config = dict(
    n_layer=8,
    d_model=192,
    n_kv_head=3,
    vocab_size=2048,
    activation='swiglu',
    norm_eps=1e-05,
    positions='rope',
    attn_scale=0.177,
    parallel_block=False,
    init_std_o=0.0,
    lr=0.00137,
    warmup_steps=462,
    schedule='wsd',
    decay_fraction=0.731,
    final_lr_fraction=0.05,
)
Each number is 500 + 50 x the weight over its row's rms, rounded and kept within 0 to 999. Layers, rows and columns count from 0. Numbers have three digits each. The size before them is the row's rms in percent of the matrix's.

# layer 3 MLP gate, 512x192, rms 0.0965, rows 337-359, columns 96-191
090:543438579613494503510565572505511559557479419448533487510497464483486503501490527533508523511498509434490401505544414525444475502536455546463457589569454509513552477526531479498430485615421487508548451415417468494545515465488544436496571500528506527538567470470528466547505510468477482514
095:503474499457491487453494535454436554562541480465455546544500589451566491400494493497559588431552452602531576527400451510451441395429555469479470453489515487565625521472478527612502477540492525500493507583477552500538490432506483510555417490394536460523600455504474496441447459526471506590
091:502503528510535512542473450542479540493575488453454539441492478528556486472569528533470487412462577429537447467461501517498454477523474514504532465504433441436532474443531540504505462534505547628553402513523552512442455485477456442446474415487435591558537406485501513555440573503434461558
094:490540481436402429510481540498508546504469496426572547498513445454500571496526437442478649514473553475519468508507478503599516404570497524400456520470528552525401531519515561500518479522429455458503470431542468532530453509506450524545531470470483517533554597570543458415546516477509562538
097:483382471505443485474530495514519550445558478498520413597546486576507513466516395586514546519450533432512542505550579515528414402505558528492465497556515464464470593520508448481546600489543446498507484419502525574506418503568550475592474442433558503593516445558586449512554502586590488531
114:539549490439529486372595521507529516432485465449521461447469446480509458398480521489491528589590448441465488418523438465610502495469500499388492486494462483540418492558507535452408457495570556413449485457425510406474502487466460502470449460479454541408451466435537436579547503468523508583
100:506500549435492501469535507491526520541541489557534599467569566539499516488471431498502439372462538563548488504538436510479495599506477520481547559520476498478535465466486575458374507609483566468532450571462485497477536505599595464575534528494520456544447455520483476550459510426517384537
096:539449487482411518517489521532558518537470501456486618513410580548510453563546422537473477373431550509491448476464509555438494503546537493524586646532531546507524520472536489508468435553535425451495496526508521445517539441444609484466497537424515446490477528486443461553473493430525472506
097:466519601457508593434447500403490476522510466451596384547526441490526444453549520462532542483465565426550451450538486496538467400535493494498506558506463500508569443501564521478476576520540581538450481416483432538493522458408451484469565524489432572518486533465467414435606422463548544442
098:574556464417477507449522528511523485529486464443407428516410513525516472501543448381477484536540483605465499495437495488526472483511425491548570560540484530474464447487451398534483505406468518521421518505497457563470508467558433464523547507547519495560442498427525525354533503596509550438
115:470449460498489526494465476499583492509405562509574439464498544441550529586474455515539478488564559446571475459487460481517511495490432560462480556502581466478413485547508461564499538487437402417438523469588490486579524559438551507480535367561381462521440520510560501497483563512548545621
096:406553582541430581448507485529519490577438504519523457541537485459443553463540475455673470467561472503500538496522487502553499541628467470546571522468589552572501517560534423555479504434481490476458564437536548500494521537484402554539553439444492470456510494416413487473520485487475489532
117:509439508484560509372436516479469515579478553499518389475473446441570495511464474502402519631452494466492467392553519476546446471504490545466496506499397478531546531546493470375492460496543562457383447534558517456507526533454491458528534446468526492513486592535550471582561488496505502481
104:499534481494554471469466486497483480549601480463420527504488509499421467463500434571483520471444500429511447386456528513455421497511447472470532512496403545632449467478537479536550494537541500465379553521523540548432451481513613434501536449404507523530510552521573570493508507433505413490
124:453579554472430519446549489370525527615523496482422518462543551448503465463475499421540531531443498445504469473462487495502517502554474525481417523553500556530454532476572417504517521499476575542486511464533442475437601430415538480522567502537464481592522564495564463649510527432483461540
092:494563528379566450521538560587463514486496506461477484479434451409434464530479532442590493484539453543508473507459548511520456431503509486532536526479557575522479473543489484543532496406604495476454561493478467481427495470477541446550531448454471548450545541587510509500471481511534465534
113:474479541519509510472430463425424504512444528461593436559463460524558434459547588464500524559484455453483425501549561532498518413448456589479503514475492468453521549418583470508590513477523562448466511537429523466498585603494462487427505421554421475457566519453503506576449507503436576503
094:519562549507493547505515510459437518477621550401506558505495500559443422510441478517502497489408533390577409446523556467497487506515405558472405452494531458528522484436445541453497515457491477569413455584435480496469523456492546434495561467480450528509440456552414519519500497498508522452
121:448440526491502572409464552438458540456472523492494422484450507464465468520448543478514487570465517459554524431542565446518471488564450524471480501477451497597496509547540529431582559498492542496470559440556595534535552470492484526496507418571528555476481639543541524599493535432490488501
095:532525535561553554500433496494517379436574476491439539561384536535543465523544393567485574421509489523477578432454489462568444499548497433407540550481480523525534491528483551590505531428520574573484447508519567566408535571481470530543530477479562489471519541523543444542502586446514409565
105:518538456460466556518486469443473466513526481495460498506556564560489538412448493553432434465415444557503427445509538570495484483520399603496514508544441591471559477502522524553450459526501533542510466535528460478516506539510485475544493492522458494622549629508519536576599479405446523506
101:555566512513511521499499435517531480507490461468579525539546533493521507489557420449449525467577591521531441456486465481511441428442475495522550582524484484535435493559527431568448526398526319458509562513504474517440462505566400418609491420441512454547464437490463540433533612508539439466
108:496412487525440478460534480508480474463511567571467619462517598401456540496421395607544554477506417543518526468530447499436456540508427497430539529536565493514527502548547488505486498517513437469565523452556556400517479549585505454578506432501559445534511553549433445593482553606537538561
# layer 3 MLP up, 512x192, rms 0.0885, rows 337-359, columns 96-191
093:445526547502450539516470594483516517539457461567551492512522561486486544504515477398409521514509423417445513559519465492466538499519489523457479442531551590596477492533506466571439532479509502513527497394462453492542477470490450508471596521560571471428491521531445545495577507474462494471
096:530529471485523506498448417450509578540554497414510430553494512435555458486443465490547433488495479525469511461454519488590510431566529466513465461359560590448527424565452483548438468460418489433450526534524553550477548466569375483546451428461466593469437483414469423432455522547470541519
097:469598433587550450501587521502534548519510476423530453441467508497474525430373523511491499517451535514492486517585472444513500540429438588510560518557563510468579502486501527473460388523460484509520493497514456430515365507372605531542524519447519459438423506464532615514602505495505479557
099:364451672524434509533534496471552489439518490494531490485469480459513445530478438445492594438472502531458486542546474546483432484437557542427435421444536569532494413488498509468419567454437510505428515468488465504475475552407460568547479552437520486460522546501404393498466570428493557461
099:473547453527505442409488472410469465531532486423460443436578542525505427491498582470476429535423455610536482516581552534615495476525541441467474444502540438445524548407555552457524521536492470539445470573551564466512539451518536501484458488523508461491541467504496480517397558578482405454
113:469534432494430476547515549538540488496496512508454531552471487432610506507512441486491483503578391597567460549438395502534528440462511491490550545451538461526493543517545521500544423435437537495578519436483468532434620464477498440507446479458455550474558477526541520471469480392546541568
108:552532468545550535493518527588411520435520561452581521590448418561487632500475556547526476515557513459448505627503566516517462498563513380504564443475539501594558558491510520532515427532425532528474519522497472510468489558396527521372511493351522438460507499426488484537449453480447544451
098:402449508575514541560555488506537443600455494493595503484505450473468499435453550528399524444471607534595508504544502489539475524509548484565484463518506547566433587492432531442465544436498552468497526568445463508456514378510551553516466549446429502448538553553521427471495508517605450499
097:532475470496443406540447575573536394592449424564453566486524507463530462523470521489433499520489502497481479496537493508395546568444525496426523608511537584545548464505514544464543450482453513461513533455453544401556562576534613548486458511489467352481499526514480507474451554475516483472
099:451427484503428461535545482563555511467502379489498454486558548539460557444591433529455489457464524476518432550467543560423491455441587449514509486489576463534520458517480468478559444498441493434519531472483535523524467468532522544421447542500515603488482489469415585528411544425515466538
106:509498483447482464467514498462472423524574527484578468533561547508544490502567494469411472454436589433474395458534414507498480575406500628479516576602505489455429442512464517500498479499507528515506439573524533554549504478531531471444583509534431499513596468404435550500551491493524458612
093:516477459484432460507456599485448523443587459507480589557570458495558442453460487548425497498468430466429498463456477453477478475458521583424469589605415512545531493520533461564505518559561509533425556483479485563423517471503516467533469527549498513570577529494469396545507522451543537565
102:438549476410473445461491539472448426452467501470491525487453503564528519519605517572492517476441533550512489552591496551606492575511546525545548486482455521483416507501567552473521366480589565419458486543568476519388394615556535569499476477418478577451459407511481489561463530525529464540
101:467548562516496427535515673562522488553520483530487548441522567476524543445471499523455504465441561558490451463560522492522448479459548532538485484517518523554638456522496467565578534598502477504442480582510462488528451488477478568438543498477538450397529538430497457493500511555562450562
097:448436521545563498507519453507484460532504550533542506500502543468456396489537535499538489550461463495468509523451572488500468509436583493471392510500450550532526513539465410513614488398467526524496596457444494574458492462515553496492492492429552553491529407493420445477474539532548418406
100:428504541508540484521558466472487551426491462471504538483514536540419468507453530510534576530506375532593590506517389471342581479486565477461546450516445467523484519493502519532533457562483500408500619484500467573513458497542566435481479479392427527383516512562480438535488444549529510520
108:509469530472467509529477480505460490504525483513570438581519417548532484484549590543438516439447452427505446478515530462561545399511534493483531550536522438496474468470589476465465578432469489465458470547507501560495522614521522482504569420481555444393476477475560414524428545479429535502
099:418478615547561490436523520414515378436436505505465478432539487480432556490564516549429511480485503531451472474519532485584505433477457486516585444608519433514482565488454440452546457546489436541457503460561482447606508544472549494520524533456531542566486462493536503632469478521441419477
110:631525516511439523423451468483448423525426519543546539491477451566516416541516420485476423511492502467526571536480538587554602464494529550487527483397513507414541544592457411469504424565494561473434505499477446451409477545508566430490483516424474463490549493436487431534512533606459474492
094:512502503464501474473463496535490559545482530481343498490506450513539584524507539535533455506503531597540562577431444591499583503600579547492497504535515508458452526481580464461502476450502487462482535572529495508551482509577475508592510452461446386439408444473499560497502441518479435533
103:500474505534511559447517463604475538517471450595526525494425507507497534494480532508465412471530555501533438553473480549604519456542557577549459600467496485553468533524497523521437537581495476530481525483508488476547472505536564490494402445417511442527472475531517452493482473408447552492
110:480539389495421512551596405534537551549439551513502490524485431543480532495415450532493492532566495469448531464389465434553470437527566532487500516450542573543440502532502585533461556496425488516452433422476488585588498439500472357584453494518548517574383412545460461522537510528521554512
101:537561560524492524500507520474462413479582450553489518504470458511488466506408476467477532502442530508457508458589476458412528471593442518481499417591522546441591504509486439617460445572401517575491476568511491452444548480489535430515473529582601500483571410486437499539536514535527570564
# layer 3 MLP down (transposed), 512x192, rms 0.0812, rows 337-358, columns 96-191
095:430518365450484432528452470460455567524474452521513526434536513553484544576487480511492468509396472458505389525475474423494561539502466503511550526541485515492484476528446451547472534517476517415445424508524434475523468494403417511519561476476522520465491491416522500495536537505535509404
096:456507480479481500453520547536477659531505557520522468493477476454451464524500472430500505575460523502538439520434518553530540469419541534548464426482446454428430592513495522498470427413453491512430525512557536593502545616455482459563564421413483539529585518456542568594414409541527492538
097:534459450542453553531557513492465535574489476588506482508526528504469432478524532493497495505583424582508520444504598494532405519514537507504464507508548522514421551508453442480454515499489454407475502515387452432479483548570453477475549581492501437426490513473499577450611437496495570513
096:386364512468496488537494557505562488441484579533563574538505465498492385505567453469485507523500468428560579604568518552519527511455500450505526531531449430549437482461525477494451640514427557393571505453520467469493438399451486517469459501513534520563537545518538517467600414448550422477
099:584524479464545480487356452464542470486481457464527532509482565437586556566517473506565453541401526608612492435524489484525501496499497570523497459424535475469522477444576564441516544559437515517480423567587618551456495517570498474525456592569503512507496510424517472518440538528471573590
110:419469517588504568490475417576458513462540562472452455570489488589444453574510467463452479543478407453484499570469557528514559486599532492505458436418504464541578603451484509580525524497462457569468558495525416561518441570538583457501497487566447498491586431529503577533554480547473416535
101:584526504493468581504450582510452565528465554540480434561434574432529452593465500539463538470579465518509539383514506517512542485444486501443529515530412501466438484535524533391546471508511423590484493494477606524503492473564520446467446553527524499477496529452464422457533336576478481484
098:461518483411502520608518545464491547445491476441505448567514525588505508404507600506489483408568445495476559570517438557505452547507476498503510444605411548496516511484492424499445559502519581454516499442529567504503476401530404494571515553626571424523566532480503454532500374592610476433
102:440500514477557419493490497522473498434428522523464451522499543608574411553483471537493468517464534512504425478547539470500580487557494526477634619543477497488544466539480446538512517506436597535442486452616473419460475546419489417501579581511493513508551532497450535404437477474488412529
100:540639473475507521455493504517389605458428402480446466477500450545440486607442563483607481505430491516510536515565512505459440564428525528483472437537465534543515466535421497416579500469501532463457468482579506548460553597502478443452516527541521501545605509452532477447558461515557426544
098:479529518553568524498493489587498498446475505481411562498472515483403497442433517516480536447419484592566592535441604463472451437607486417501564437444486510547553542450557523486406541484511509523509515448465506469461501509500455557526444506429551575509444475562490468508526430517480495452
099:450440485524453477599510516521529429570509454472497485583550500513442565475478474411576462457511499483427621435437482488543450488600564425506504540491474544564562549502539393580487528452563448438474562447477480551516530566482398554503498489510485406528479552433451472560504537461517514544
101:443485578493539430511534580484452520563510530528473447460531480583471548483475490556520510535590536520470590518521485475575421552555475434496582529474422485426430493448419528457459382512478454547427505499544540550542492497478504449413543506508468491379496477493511538424492467476517471410
105:532491478532563442511557563515580413564488477464487508470450514544476529428583458495443494588506412444544498509493505502460443549548557503521496557498497505477560482550411550442431525517513437528465526570511469454514517399576395536532514519493483541499581439501456436621481492571495490453
100:486441425590555496536531495473528448481451559442465479455488566510396544435579455505553522455449526462515538501470534447437514462500492591443470542521542490508522505469464421579557594543514488525472603406418545554483456540437568478448573560464398509539473486486478510529510547539456410546
100:473477429441452483459424505452483567470588529421513528534487558609445543618587469580494520409593471453514405502400477439533495585550470476536507513518514551412558571585497508432435520482513574487511366491516475467529498520584496531485543419590438544504557504467468544517543581473495433437
103:457470418566401482474497455548443467486557504494444573451504553543521547495499452592499422463493543511492520576475512432476472460538520538546415482483578524550539491539511471462528434564534461490462473594530487558497453419488454403582488497467542502481477565543511574450517540474420486471
101:572528562506489442467531578488526474488482604447480447561408543477552445582568509496401503493613482486632454500510555503550513468501527521420534481534495635514479553503562416513488541480492392441478516507475539554551530535483439406468481614484464569506484529456452596495557490432492469469
108:495460551529432536475483548498462506463452489541496468419455459583494471525485486414576483581563517479463622506458486481506510499554481547445535562505496538444485519582407506504512523430547435447554450502478502475519502553430482492473523570415574467495502438488432416520480565494442444525
097:452427463488458459477481491592479502484579495539505558528564476566490593507482566511483380562526559452539506482456514484478549478556464433439576491543501590500475480525482564484558449455479433457494530475546487445495457457547515562507408501454516423517457526495422504476554428586544443542
100:445475609491543525455497573458489497463571595470470520504572439457483421435485453479459485474452467551560570481549489536451475496414524578462527485529460493485516557470535543483389555483460476504502506481551551526555557444475572565550506478469470552485527491581367549462465452503556404472
108:566417543464503569547591507496449478501434581432563437489516430491502447494519405463567586462507529586445501507509464393488516451484437508560509496585461460452466554519526496568456497459458475551421522479470413471575519584530550507525550434459513458473463499473490536452535547473510548449